python train.py --n_layer=13 --head_dim=32 --d_mlp=384 --norm_place="pre" --norm_eps=1e-06 --init_std_qkv=0.0293 --init_std_up=0.0293 --init_std_down=0.0 --lr=0.0069 --grad_clip=0.5 --schedule="cos" --batch_tokens=[8192, 16384, 24576] --doc_mask=true --dataset="wikipedia_en"
Each number is 500 + 25 x the weight over its row's rms, rounded and kept within 0 to 999. Layers, rows and columns count from 0. Numbers have three digits each. The size before them is the row's rms in percent of the matrix's.

# layer 3 MLP up, 384x192, rms 0.094, rows 335-383, columns 128-191
106:476461503516492478491506484506537483472507520485463523513523503475529512493526507494483511499493521493537484467528447475483543506483526515496502501518547492489457506491465494471500480495499540
104:457494552475516477473498522516517482508470484534516480489500489511526487456511540478497454538530470476527430490511489517504491509533464466524483491495494478535471536509498486455545445479525458
102:490515567504485486535496466532480478509531461490490461509464529468492515516512515518508455476510524548579532500507500471449506494495546517477518495513488543511503500511494467506498476508468476
097:484461492502466492495484490518540470499495520465484505510481510492505466531442519490489494528485546525486499489535491487497497512470521478523503545494484499508466484498510469503489525524477520
084:512517486536476520488530474455479502493507519523521475454547500469519488481464505494493508492484522492553466492461511502468502530493516444542515489561476503505447499552516509452496501473542521
108:475508514508506498512529482510509461487518507554489548499476511514494504501493519492516472532468519514486485449477484518510556505547475438492556506508517502544531508522508495469461533505507466
101:522473503500522431473523508497499530471516515494521460531511525518478499513477530513509504487505496510485539508543463482519494529472478475536496470471517506533538524529504531519501525517502487
087:544497512499553469466512466483497481521471461486505525496491509507494488504503499511511473484503493507483506487511485493477495482513494469504456490469531517533473449479480488493518508557493433
093:487505516539521512434471460520490538480465551459504511484516497475484517487521535506487492501511455490481535536436489468501483482547485500476528537527515507502506530560469492510468484516517459
117:512508483494482500533508497425527519517480500497481501504529458476541497438518529442501537527514489501509508518528496498456482523509498468505465465451460488477532498504479490487491499520516486
093:483515494487527508507533484500540512469519494484479479528500523479502513518476519495512532472510480521522503472531522491478465477488519514564501529480486511499484465489525505498544524550495543
094:540468529495454456548503477520462515521553500490494508487512513509453464443495514516503507502509515453504508492532514526518503541487467514514516513501522485510489511503520498476522496497470468
104:467479453494498500500509509490538480497494511456549503522465472474479486518460530477493507492513493498476520532513465459541518484531480460533524488528478470544515515510517509495461512461518451
104:472544493508486499514528515476520505494537538489530491479523493486450516484541515488488528503495469483518467509507522489502491510549505510496527502514503483516494467553506459505527507532520480
096:486531448452528550527454501439507494502498501491492513471483470514544502440490490498499514509509520508533511508526539537512470526548501483479497513517495488503518524497456490506525542464507452
107:526499482468506461481481503526486495480488511471502494496537509480517504527486525556446474528478503478507465488479453506497539512482540520466518546487460495494435514515525509520470500491447511
093:502526486503474497536497527510478542476510530516510529486543494505508499491511514506457457490474442499537473502477497501494465425506485506527496504528516484499477532480513484492527498509509505
123:470510514490447509510525482504519508545497502461505508499508506456449485438514547515504533469525541490524525496536545488511517497485502486502530477471500476502458485488492437522497522546491482
103:519534521510474513499519521469539522461514508517509454497523484434511505464524483518510494522442481497546500496500467502477526517484521491491516577498481515492525478478484494511531467503488470
099:463473512465548470483499514550516473498540471507476502505479531514495515451476531522511496477516493444511513496500486528509474547496509489486532472536488459504513554525459498500517497500507515
101:488467455477499514494474497513527514517523509506519499493523466475489555485479520558446487513500511456475516544521481521466488501498463471454493486524504493474437520514508511495527533474503529
096:533509516574504496491511472498485488486488531482516460509531496526474512527497471498523531483495504495508483480449488510507477498479531465532492529535483503467476487512459498486517446495528511
111:486514505503513482486520513510515454491506499509486467446437493495484468483543495479508487498486547524518476503523486449478495527518499545501468476478496464432492487487519508527520492532484494
105:497515467475531472529510535496484487488466505486469510503503491484498511529474526490503513492531462483518483484515452519470481525508459500520511489454491520508475483494491506481495501537516512
093:540505549500517541446514510480521459472449498462493480467496540488489500512457493483482508515504512478519553499505509499486487511519527541487512456470499497493506540464491492521450530445516490
092:525507526498505476487506500458512517529518495468506488480495491509543537459505481529451534558491550529519500536471459503478515544423498504522504512514478492522471463540461551518493483464502482
098:519476498496475482509491486475539491477494469515495533458481465474510499462501515500547513512496481523488481484503508523539447539536524511517486448517500515505475491431509495456499512509497498
103:523484492520524476513497480500500515477512543494515514523500535501472527505479479517462523506480497505519519506543536508462484501513506485451426556453498510531470506510543507474478487533541518
101:504508565464533456537463483508528512509481521505526548468469484506492463503520475489493496522482476486478518483498503521502482452531528472515456453552565484483472506500508514511486510522475535
092:495498499487439437503454521527513476526527524504485487489470466542527514500484526496503497522502555474570524485525514542499500514525530465531510524475532545496467509473473511489519498474491473
103:472468518494495511505493490533511516470564487477482528536521482492500518470514514500536492479520554496505500514460507548512480549493545478499478466534502464577485482479481517504474513512494528
095:493506470492453560449498491489504516498511521459496528496505502475500508444524496446536491547522506493498466479515467452492552477511496532528533569452492503512474490501467477472497509472485498
116:473528478518484482512458487492465527514498516517501492488507508460507510486489508558444534500458509494496486469493488476489506494444524529486496427466495500497491527464481523512533486514466496
097:516499452483512470505498487489466518461527476523470514483482504482556471505480530513541516551473496521496489526505495527489524486475479528452466493485508490508519497488495496515495503500478546
087:473522490501500467488516485516512534452513468499500540523512488518507491466513502526477465497525477520482522517521470465504540541427519503508522513460522477501508527493499484472517497451487506
102:492471490497506489520469474483486551498535461514524523469484489481467510477527533513518476517488497500468513482527486499486468485491474543567462511510487509482485501454507482511550501495509472
110:488511518488499465530492468445492501501504474477479520464501533498465505506499525502534445505512517517445479510489482546454518481504502516492473553470510530471482530509522512478495512511508515
096:489500501498478499517495507539482472500503521508496488440503536546521516483486515496482500462493483500534511437477478477468507495522506482470503511521469477512440529506479495548460502525490496
103:542467489503550491476502497500479497485445524455530498510521525483488512505537561532507512490484530491509507491508526510475499450510492518471525512463480544485528556528480562516470447452509483
095:523461495472512476496479510522529448495506471503490505525491514475495452463518517508464479505505509481515508521518491485480469496499491504485516478540503468545509502468479470563528499468483493
097:483522565497514482502429490508473484474505520554478475495489517489519479470473508515500503498546482499475467493520517507480509503503487512497530469499549491551523526464520567522491481500544485
103:486499530499539473492519519530511507467515565509485470468560449449514541492560514512481466494502505505442499492508503499498487467495492493500456528476496491496484524485488532490502532466518492
093:534522455498501524500530488491489484536486496528541501455520495456517527502545489518498495504508490517495447527493485484500487485464515509520538516528484466558476502500481525503507494515501529
100:528516510511475490492499520502484462500492529504473471543489485518469537512547541462528468503491510543496486495519513490499518529506468495503549550445528520497474551516526518477519451502509489
096:486502551532453492506465460528482515500485489518520510471484546515453511533462513489487469532485507498487511529499497474526513518526472517501470443507481500495505507490492457492469502531537525
095:471506525457467455492501488501446512460503473537469518554507455497473493513511535493507517475528522478489482503506531498454532438486511475510487523500473472489539467525474460515499519500492513
101:520517484488481484494547498517476483513502521494481534508532473523486544527548541498538484539505482497534551502499464510505481498510485498476548560513474475516493476499475529506495470500470444
092:491487502497497524497526497465541466515496515530535514543534475475504528499471493511474481479529550536490510490498468515532479468443482522503499499545543518542488482534482524505504524532516488
095:497522486492506480495522510470520524471552521534498476493530539507517529510534517468503521485522515491460485490499528505487503482485501503514485459507503541472465548544499506534491560506478481
# layer 3 MLP down (transposed), 384x192, rms 0.0709, rows 335-383, columns 128-191
105:441496531495522456472495493482552498504503487512506519508482498475503468489467480508507492492489478504549513513523470480486498524549518515485512523483550499501499515486448506497510549459485496
112:478518499529463495514466494542523500542502500501531512478498493477521539494519492463465486543506498511481457437493489466485491520503460476486470491531545467481498499553495505565494456497520495
098:498479469516484496451478494512498499471519508510513503518508569455444474544542507530496514489500509502529479491501498501543462513473505484533543536498498537501514520484499461489467436553475521
109:493498522540477481510520473475478494521492511472494546532509524479507533475474463491520491495491461487520489569518481485547482503500520499510459507506465493472465487503531477496519493541526509
081:513477499538514491508477502478511535488499523512460458502529521504491485541477464488479520506458496482510493515473461493458503463514573503488487498488492498506496548531517499470511485460500511
109:514490481493522524487521516474481492503466574447470534475476505526540475518511503466501507499468549542515505472502458530481511506508484487507510509491483514504510508536503463474467583539506518
094:469480453499505457515532508491477502503508495499487511455474472477548471526527498450526497525511477552500492475499489505529482468540509493493498531541509484476499531525520517463493505515492538
089:556509480504502479469486543511502519473487462506534519521520489486521473494473499481497478531470537516492523498525506554543458532527467486482499464505519449534488496492465468503514489518511482
098:479496521503463492523515541475513505510509548464525518492484448536490513490505481508469499516475524499560515480469497522487510518500449519457460479500501534532520502499492536492477553512497523
108:483542540508486494519520497492504491532519470536534511501553470498520519466510530470485523516519516500501505472520465479483532539443547490500528462496477494516523520505482492505491543473512452
096:480514472499511446480511479517515518482491509525500495488456486549457515522494453522482487502527469474477493482526540462489501502537484540514505517541472574508492486465525493512486470528487465
096:496521512485501537477490499501450492506539486540493459475500548506544524505488503472513496522466498473451517537539530480486490499496522493521500529520509494498449548523489478542505505505510483
107:472501482503524477505486532525499518488506506508549528500482503519507478534506505517506501482521515512487488484499487474539543484512496461458516493518535458454506488540494511509478491511493498
103:470508497532477527509477506474480474455531497473515518523519471487496500518481540534482501508445501530552499515451512519500488479496469538487483516527438461512496506505500455501488491460472509
096:525523522484484519495516488514486461526508559502502532490507495501498518460544448503476500516480481476435458533492464511510516482506485463506514524498560502497521479519492522511511472497477482
115:514496474461499493473479483501492491511459547490528481500520499469507467487504515541447501494540518482495492520463483433493555512499512498475497500516447530522471499545506450451515535471491462
106:514520557478448525512507516531475492497470533487509491451533519493455495486510531524479487519513521481497545522505474538523476478492497491594508454508488473502491490499501478493531547497467513
120:505518474509480531515555523492494494524506495475502479518499495475460507486462545510544549483508502467561517522487518480494487516482513490542498482479502499443494505494479541532490490527449524
098:498526514457476504520480433480512521468523485460463489493512493510532491445504475508502531465538516524509482467514497544486500499536509555494510499504497481508538509526515497483504509520521508
101:517514470525498524506500491507465512475455489473509509494496480469475481478465493464504533520459511501538518507448451532538480528483452488503527505493473478427511516463510519480510480533492496
093:533527502513534479513560469513519486507544499544496477522524481526483469529487527507499533498492508494512488428477457525495501532481564512465467462520514477463507491467503488483514492500515513
094:442500459516503520467507466471508544520495505506516503506520486500487513448483476443438466564500519494517569465478502513518523478478497545514447520474504500505469500546517501498480490513521524
112:459539514514534466505527511473512484456491496462479514504467522513518496516489532507515472540470502495495504489502496518493502476515526510448502465503467501483498468508508529528484468507470527
107:463478456447472525462496469485492497504500432519466483464510492474469436533532483488475496511483446473558520506494471532488508498516504523549512540503523477490452486487476510518535461459512512
093:517507512515529516485485464507573523507458500486507532497468506498508491507512430521468460492483499498522511493486484482488536519507505498469485455466498506465537517463495466491492485480515505
094:531544480470572502485498531479471489488485497512494516517505512531499494546538450532517517492526496482476483484495516517509511545485458519491510511494517494522489498499492477537537485529495522
106:480479510472510471557497515514491458531458531493524454530433471533499491475542478456481523513557544507504511463462501481504508492493510527524496513462464517515490479507466507501512483473472491
100:456544478474536507527526567465516483498470499472472485507514522450530491527521531494543537492493528518490477493478510488515501503450517535488512489511482468473493492474506538503498504481509523
109:514507528530475515495510501500496516521504508528483482479511465490470502490471454516501460514505477506476521533494509436506468479489494497528501444491477528485472528532488524505535507474473526
089:480511471518519525507542473475506482498490512505491528455540501540489489509517490492490483520518452541476503498491514497486468433512513519485477513520514529538505460471524537525518520514540490
101:473509463532517516510537498486529484481475449461504505530494506460534522492427471474514492497507550515535497492452473511511508483530493482545483462498514574501520500505494501539475495492492553
099:488525487482471524507457500556492495522486498491515455502507458463479563533517478530505457510522499514489483520498511479530492482485543499484461468531448495492482520485469487507503526519529484
114:494516477535509478539490474505498493495507500485489491482478531492521505505492535527484508527471496463485526498460457471504529508499539519538539438495519508454530495516466481499488492480494494
102:542527501502497498526502465500490432521488472476485502486473516488474510500508519511524506551488526447535511487526518514488551542432502513510488506485538540483484493455508491516503486501472520
097:515509520496465551520503491540458463435497479542539500471496459529512483456500460563501514552537505458511506493523529524478472486466472493565493527471498493504486493485507505495535493445486513
107:468491508504491497501542513504510491505466480467487514493468500489571490490464482485499515491475526515463504485495493468509516490495493551470477512510483487502538498465519473487539499487524539
111:505494540521491514511528501534484488515541437470474508491512508477489485515546532500519490554495477499513519535533412541518457489485503475473505475504513544483536552470473504490486490513496468
097:478537530475465572498495508517469508508482523512480509528491510505465499436444502505500496490506515515484479532501473493525455496500516487483479542475489458500542505485509511501474558477466493
107:473487504540534499529491516447506479485494453459520497507477543518499459501449505504483492470438550478507533456486487524494466505523518539535512511512497505496516522473517471533527478458511491
088:518458499495501510515503526539530521473557496476461489493476505513499515521490494489506482486456506536482499503514495510499484510494488485500527466499504487510484540493471528507484500484492496
095:454520511488499482471497515511485512527547546455456522468515486482504465493507517502471480542557492503554501512535511496474496507478485497478503486538507476474503553488519487511518495516500524
093:473482525397503484497533495532508515484500527519488519527488489464500512471548509462505540497487482485497485497479457511459534523501524489521539493504491521509495486489474539463521497523495491
101:524493453489511511510521531524508550486468488538530546487506525521504501464521439527515535529465531518505522576503509491497529509512471487517517476533556480515513517482477462495544493519513467
089:554491546510478474527506533487491522504501479502491519530545486501495537511482499480442515501522513472498481509493517538470460536510547521480506543497505473529494503484499540498527505533517496
102:482488503531550512480500546484543481530518483514457519491489454499510520509531522503479484543449528450428479499525466535478493500505479521500480555511492505485543500535449530523509533497514486
097:490536500487466473533477528544473490479523537502465512548520475522466504492525535522492512495483541449503484496484502474496528506528466455516512518508453502489542486481498495446495500527465524
105:525497485456542535535523480533487521518468527516476514489481498477531514501489523528488487480526462491495525443499546473487474468536475491511508477508473481490452465511463547498536469496521495
094:566477490483484510509539508487533492440481507489505500453514493520511506525488476529526492518481502477501522478502467504527518534448489526512516487506481475491503478463496518492510509518484478
090:525536500516474558514510494541475519559539471478519518533450480496504565487493502498534497481444514518516506543503493490538475517512520498455549554526486512506534523508463475533517463518453544